From a checkpoint of a small transformer trained on Wikipedia: MLP 1024 GELU.
Each number is 50 + 12 x the weight over its row's rms, rounded and kept within 0 to 99. Layers, rows and columns count from 0. The size before them is the row's rms in percent of the matrix's.

# q: layer 4 attention query, 384x256, rms 0.0397, rows 107-119, columns 0-127
# k: layer 4 attention key, 384x256, rms 0.0393, rows 107-118, columns 0-127
q107 096:47 53 59 41 30 29 29 44 36 59 34 50 58 53 66 34 35 52 36 60 88 52 26 38 46 44 63 54 61 48 69 71 45 34 51 32 24 71 42 50 58 33 44 42 63 50 57 57 30 38 42 50 37 34 41 65 47 38 57 50 78 60 60 37 34 49 49 70 49 47 38 60 53 52 45 56 46 40 45 43 49 52 58 50 35 71 45 81 35 42 32 44 52 45 51 50 59 77 45 68 66 39 52 40 46 49 48 48 43 23 57 47 59 49 35 46 40 59 41 67 57 38 43 55 55 43 60 48
k107 103:54 70 45 59 56 50 38 61 64 64 46 66 47 45 45 26 48 65 43 48 59 60 40 35 60 44 48 62 68 41 76 58 57 43 60 43 52 53 45 48 49 40 39 51 61 51 51 76 65 39 40 43 36 60 52 78 32 50 72 62 69 61 51 52 63 40 47 60 63 38 48 56 69 48 49 61 42 50 38 38 61 52 83 49 34 87 55 50 40 46 38 54 47 78 63 52 62 47 66 77 53 68 57 45 51 52 41 40 36 54 54 43 38 41 53 47 49 55 41 45 46 59 43 47 60 38 34 56
q108 102:49 37 57 50 46 38 40 51 45 31 55 47 53 44 52 56 46 24 44 45 59 59 39 67 54 52 65 45 67 51 22 42 71 36 34 48 70 43 59 49 71 72 48 51 35 53 50 53 79 39 56 52 45 35 39 69 44 38 51 32 34 44 42 67 46 52 48 36 53 31 55 58 50 53 41 56 84 47 55 43 55 35 41 51 75 53 47 79 44 45 52 47 67 77 52 44 54 64 55 60 64 68 67 45 32 56 32 60 60 49 58 58 28 35 66 49 54 44 57 59 57 50 35 66 64 41 51 55
k108 100:34 44 44 30 40 29 47 59 35 33 52 55 48 60 41 55 68 37 62 42 52 53 51 45 52 36 67 57 84 46 27 69 66 48 27 70 70 37 67 63 52 80 38 44 34 62 45 56 59 26 41 53 36 53 44 55 68 48 50 43 33 66 57 59 45 57 59 44 34 38 51 57 64 45 35 67 61 51 49 53 56 47 30 44 54 52 60 37 42 64 41 41 43 70 48 34 30 56 64 51 62 55 56 73 44 54 42 59 42 47 42 27 38 43 69 51 42 42 33 50 62 42 32 46 57 42 49 83
q109 096:49 56 43 65 41 41 61 37 33 67 47 46 68 56 45 63 45 34 63 47 69 51 56 46 58 68 58 45 58 40 55 47 55 62 40 38 72 68 61 53 43 58 48 31 49 56 58 66 37 41 52 51 63 42 46 35 50 44 22 56 46 49 59 49 43 40 57 48 56 58 33 04 53 64 49 57 51 61 52 39 42 33 34 63 67 79 59 30 46 37 48 38 51 28 46 43 28 60 79 54 64 60 65 55 32 42 79 45 45 38 58 70 61 53 40 46 50 52 49 64 49 41 50 56 44 55 54 40
k109 100:57 44 55 57 38 38 52 49 62 75 59 46 71 50 41 61 42 35 57 39 62 57 58 54 50 45 51 52 63 33 60 46 43 52 39 51 55 55 48 54 40 45 40 50 44 62 65 55 35 35 47 43 59 48 46 39 27 43 32 52 43 51 59 59 52 63 61 66 54 77 55 29 39 64 35 52 49 46 38 34 45 49 46 51 64 73 70 57 46 48 50 39 36 26 65 43 45 31 78 77 53 61 66 44 61 30 61 47 28 50 41 44 85 47 61 57 46 53 51 54 59 50 64 54 46 62 58 57
q110 097:50 64 61 63 53 50 64 63 43 58 35 41 45 38 67 25 42 45 59 86 47 74 32 55 51 53 67 42 44 61 30 52 62 62 32 62 54 65 37 47 41 52 57 54 41 50 54 71 39 60 69 40 54 34 47 43 46 60 36 47 74 42 51 53 53 55 48 61 41 40 39 64 44 39 45 50 61 33 49 33 44 36 75 62 29 60 70 48 43 45 60 52 55 43 35 62 52 53 56 47 51 53 39 69 49 51 32 66 57 58 50 28 67 57 43 43 42 91 53 34 43 46 28 66 65 40 65 64
k110 094:50 48 55 53 54 52 47 46 31 56 30 59 24 37 72 32 40 64 60 54 49 54 38 45 39 29 68 39 42 49 44 59 39 73 42 60 39 43 36 47 54 57 61 64 41 40 62 61 31 57 58 54 48 76 62 55 45 66 53 69 43 36 45 69 38 45 37 41 29 52 20 73 56 29 53 46 31 42 57 53 56 43 60 41 29 73 52 41 30 48 52 44 51 44 39 61 63 32 75 34 50 66 46 55 47 61 32 53 60 52 49 42 44 61 48 59 39 81 41 65 33 44 43 44 49 42 65 57
q111 110:45 50 42 38 48 33 58 53 46 48 48 62 35 54 48 59 53 46 42 49 32 37 40 65 51 68 41 54 67 46 58 48 42 79 52 70 59 41 45 49 41 36 41 43 51 52 50 53 36 65 48 24 47 51 47 52 57 56 56 60 36 47 31 54 70 46 49 54 57 63 70 54 60 35 35 45 62 46 56 55 69 34 55 49 53 35 61 59 54 49 37 72 44 50 61 51 56 38 68 47 58 53 41 37 58 49 61 55 57 56 57 74 56 60 62 58 50 55 60 65 32 61 19 57 55 68 55 66
k111 108:44 39 37 28 57 51 47 56 36 58 35 75 41 65 43 49 54 60 52 38 49 25 38 58 51 72 39 46 57 56 42 66 19 60 43 66 67 37 52 43 43 30 54 50 20 44 54 59 43 61 45 61 43 57 40 60 46 74 37 65 43 57 30 50 45 44 36 55 28 54 54 42 47 35 41 47 81 40 50 47 58 50 58 70 65 34 45 45 63 59 49 63 23 47 45 31 43 34 56 47 49 64 37 42 43 48 79 69 57 45 61 73 52 74 45 50 26 60 53 57 39 52 35 70 53 60 52 65
q112 102:32 37 46 51 49 37 66 39 53 69 46 47 41 52 56 36 52 61 52 51 58 40 51 34 49 39 48 43 50 46 64 46 54 63 45 55 47 74 53 61 30 47 51 42 51 52 73 50 55 67 62 55 66 57 35 44 44 45 42 66 45 62 47 48 53 26 48 35 23 54 41 50 39 39 84 46 57 34 49 59 50 79 39 71 55 46 67 47 58 37 62 38 37 54 57 68 59 46 62 61 46 45 62 68 59 42 57 68 32 51 58 27 59 71 69 43 30 40 51 61 47 57 47 48 44 49 36 65
k112 106:46 32 36 36 55 55 37 37 56 36 50 50 24 66 55 31 60 61 69 49 57 48 72 33 39 62 57 37 46 59 59 56 59 66 41 54 34 76 40 60 65 58 53 40 25 36 52 51 62 54 51 47 94 57 45 40 48 45 48 60 39 43 40 63 57 41 56 43 45 49 53 41 31 52 85 52 51 29 63 49 36 50 32 72 72 51 62 22 71 45 53 38 62 64 73 42 51 33 64 55 44 51 83 73 61 61 57 45 35 62 38 47 42 55 48 45 57 65 65 37 52 78 62 40 53 44 42 45
q113 098:37 32 55 43 47 52 48 38 48 33 49 30 70 31 61 72 32 58 51 69 30 38 67 57 60 35 37 63 48 36 60 50 57 34 22 61 50 57 59 45 48 11 58 58 49 63 64 55 47 59 64 70 83 72 43 55 48 38 51 49 44 67 37 61 43 65 60 55 57 59 53 47 69 52 29 43 39 37 55 44 51 53 51 68 58 61 54 48 38 25 69 62 62 44 48 56 35 73 50 44 52 35 29 41 47 43 64 45 59 42 48 68 58 65 79 43 43 51 25 42 30 53 47 41 45 16 46 45
k113 098:41 45 64 46 44 51 46 38 45 55 58 38 64 30 53 56 22 54 59 60 48 45 82 43 64 45 25 60 36 39 76 46 68 46 54 36 55 43 61 46 46 43 57 54 56 54 57 79 56 58 40 49 67 75 30 48 67 39 48 47 81 68 54 60 35 55 64 47 65 46 53 50 61 54 31 48 35 62 48 52 55 44 34 63 67 69 70 45 40 46 71 47 45 38 50 43 53 72 56 53 47 51 58 52 28 46 74 66 68 46 59 45 59 55 61 46 52 58 34 61 45 46 48 42 39 40 21 53
q114 106:50 75 52 39 40 53 42 56 47 24 40 57 77 68 53 45 53 58 53 73 74 67 67 71 47 53 44 43 34 46 62 67 42 59 37 49 30 65 59 43 51 57 43 60 53 23 53 46 63 58 39 55 49 54 41 67 57 34 36 65 74 44 30 63 43 57 56 52 53 37 46 54 75 48 61 53 64 42 34 46 54 76 48 72 34 48 41 53 53 62 52 35 49 59 35 70 48 56 58 41 51 45 37 54 64 34 41 50 52 41 40 62 41 75 34 59 33 50 59 81 70 40 40 45 48 27 49 45
k114 106:56 63 35 43 48 48 34 43 64 23 55 63 57 66 53 39 44 43 59 39 49 78 72 38 54 77 48 51 58 53 68 53 38 61 48 54 39 54 51 45 43 57 73 64 53 42 51 45 61 64 31 39 65 44 46 60 26 44 33 51 58 45 34 60 58 52 50 50 48 44 44 42 70 45 62 37 55 39 55 51 65 68 69 56 43 38 36 27 77 59 61 41 65 67 52 68 60 49 47 55 44 46 52 43 49 38 50 46 41 56 60 55 41 48 56 45 46 60 42 81 41 47 36 59 13 60 39 57
q115 097:53 32 61 63 60 70 55 54 58 60 49 50 59 56 41 53 57 36 32 48 61 56 55 43 48 78 34 47 42 41 50 41 46 59 27 51 64 42 62 67 58 58 61 45 47 48 59 52 75 49 54 58 45 47 48 59 42 44 58 74 70 70 42 65 44 46 53 40 43 69 67 51 69 48 66 59 71 61 67 40 62 58 19 50 48 45 38 55 64 52 33 26 55 62 36 38 41 52 53 59 42 77 44 60 59 37 34 47 37 49 50 53 68 58 57 46 59 49 44 55 44 51 74 42 53 39 39 43
k115 096:49 42 45 53 48 70 50 58 41 34 47 60 45 58 68 61 69 33 40 64 59 63 34 42 42 61 28 44 59 38 53 44 59 44 46 43 66 60 62 41 73 32 45 71 62 69 55 35 57 34 49 40 53 28 40 66 54 49 31 61 71 68 40 62 49 57 57 45 34 62 61 63 49 57 71 61 71 58 69 43 47 47 33 61 64 46 46 40 71 55 47 48 57 56 44 44 53 54 47 61 21 45 60 47 62 57 58 50 30 33 51 65 72 46 77 45 81 47 45 56 41 33 49 43 66 51 56 33
q116 107:66 52 50 59 60 38 31 55 31 83 46 48 32 49 51 42 31 72 56 49 36 57 45 30 33 57 39 47 46 61 41 53 45 50 54 55 28 29 48 49 46 66 49 37 32 51 67 36 46 21 30 46 50 44 76 66 61 45 39 68 61 44 52 71 39 53 57 44 54 45 34 61 53 39 51 54 51 61 59 52 45 34 61 34 51 31 57 30 59 45 49 51 54 44 47 53 59 62 68 43 67 60 40 54 79 41 61 51 41 51 62 61 44 45 40 65 43 63 64 37 41 41 54 67 65 60 40 57
k116 105:54 40 47 62 41 28 53 30 50 59 58 50 43 40 48 60 53 58 54 40 57 55 28 44 29 28 46 69 47 45 46 65 56 49 38 66 46 42 77 56 73 47 44 29 64 42 77 32 44 45 53 59 43 27 51 63 54 42 46 82 63 38 52 61 45 32 64 30 49 66 36 83 40 36 49 56 40 68 55 56 27 50 68 54 57 58 63 50 55 46 63 37 50 71 41 72 44 42 83 40 54 52 38 66 58 50 53 32 34 47 45 47 42 57 37 48 33 35 78 50 52 24 45 37 70 63 51 46
q117 099:67 66 47 48 69 56 49 55 57 64 43 26 51 51 60 49 55 40 35 38 59 61 73 46 15 59 60 59 66 52 47 43 43 31 50 43 45 41 47 39 42 64 47 33 50 74 58 48 49 57 39 40 40 62 51 38 68 49 49 67 42 43 40 67 47 51 35 50 52 64 55 51 64 46 56 45 65 46 55 39 67 54 60 66 69 49 34 49 54 55 54 53 50 50 46 77 60 55 68 57 59 36 56 23 34 45 62 33 57 16 36 57 40 64 59 66 35 45 54 41 27 62 63 50 63 51 46 25
k117 099:26 60 58 43 47 40 49 53 53 74 43 46 58 67 54 62 56 30 26 34 52 45 52 52 41 68 48 59 82 50 47 44 50 22 37 60 60 47 33 43 46 61 33 22 41 69 67 54 56 39 69 39 44 54 41 56 47 46 32 41 47 55 40 38 55 58 48 49 51 62 69 40 46 43 43 51 49 59 50 26 65 46 56 56 50 62 71 47 46 55 48 53 46 37 56 63 54 54 44 32 39 64 45 38 29 58 44 62 40 55 49 73 32 59 56 56 39 63 44 43 45 62 51 56 52 72 48 50
q118 100:51 35 53 62 42 41 60 35 43 37 50 66 56 48 60 60 45 32 54 43 69 45 68 58 55 36 49 70 71 47 52 45 36 42 53 39 71 47 56 66 55 49 24 44 53 70 47 44 52 54 33 49 60 31 49 41 41 39 45 54 26 52 42 39 60 66 45 57 43 41 70 33 55 49 48 43 32 62 58 51 58 54 41 30 39 52 71 50 58 78 47 56 42 52 40 41 46 78 40 60 56 63 55 55 56 55 60 42 17 67 42 74 39 39 58 47 66 49 23 55 54 47 63 50 50 56 56 48
k118 101:59 38 55 60 55 36 23 60 43 46 47 50 54 63 54 68 40 41 77 42 37 70 63 64 44 34 54 68 51 43 59 58 49 47 49 37 76 45 45 52 52 68 53 48 53 74 18 54 52 57 59 49 36 58 50 61 40 56 46 35 25 28 39 55 68 64 43 57 69 47 69 52 33 55 47 68 36 73 55 43 43 67 36 52 65 53 58 38 42 47 55 72 59 52 36 36 45 70 42 68 35 77 66 57 59 61 75 34 49 48 53 81 72 42 55 39 64 41 54 34 47 74 38 58 53 65 66 50
q119 103:49 66 54 54 46 61 52 60 60 50 60 57 47 61 46 57 66 43 44 41 47 49 41 60 51 52 44 41 53 78 48 38 27 72 60 46 47 55 51 40 58 38 52 37 16 35 59 29 46 54 60 55 69 56 35 41 70 35 56 62 47 52 38 48 53 42 20 66 56 52 66 26 50 44 40 49 32 37 53 74 32 27 64 44 71 46 59 24 61 84 56 61 42 36 72 53 58 51 66 52 56 25 48 67 57 46 41 33 49 54 59 49 58 20 42 50 36 56 53 51 49 54 50 44 65 67 45 70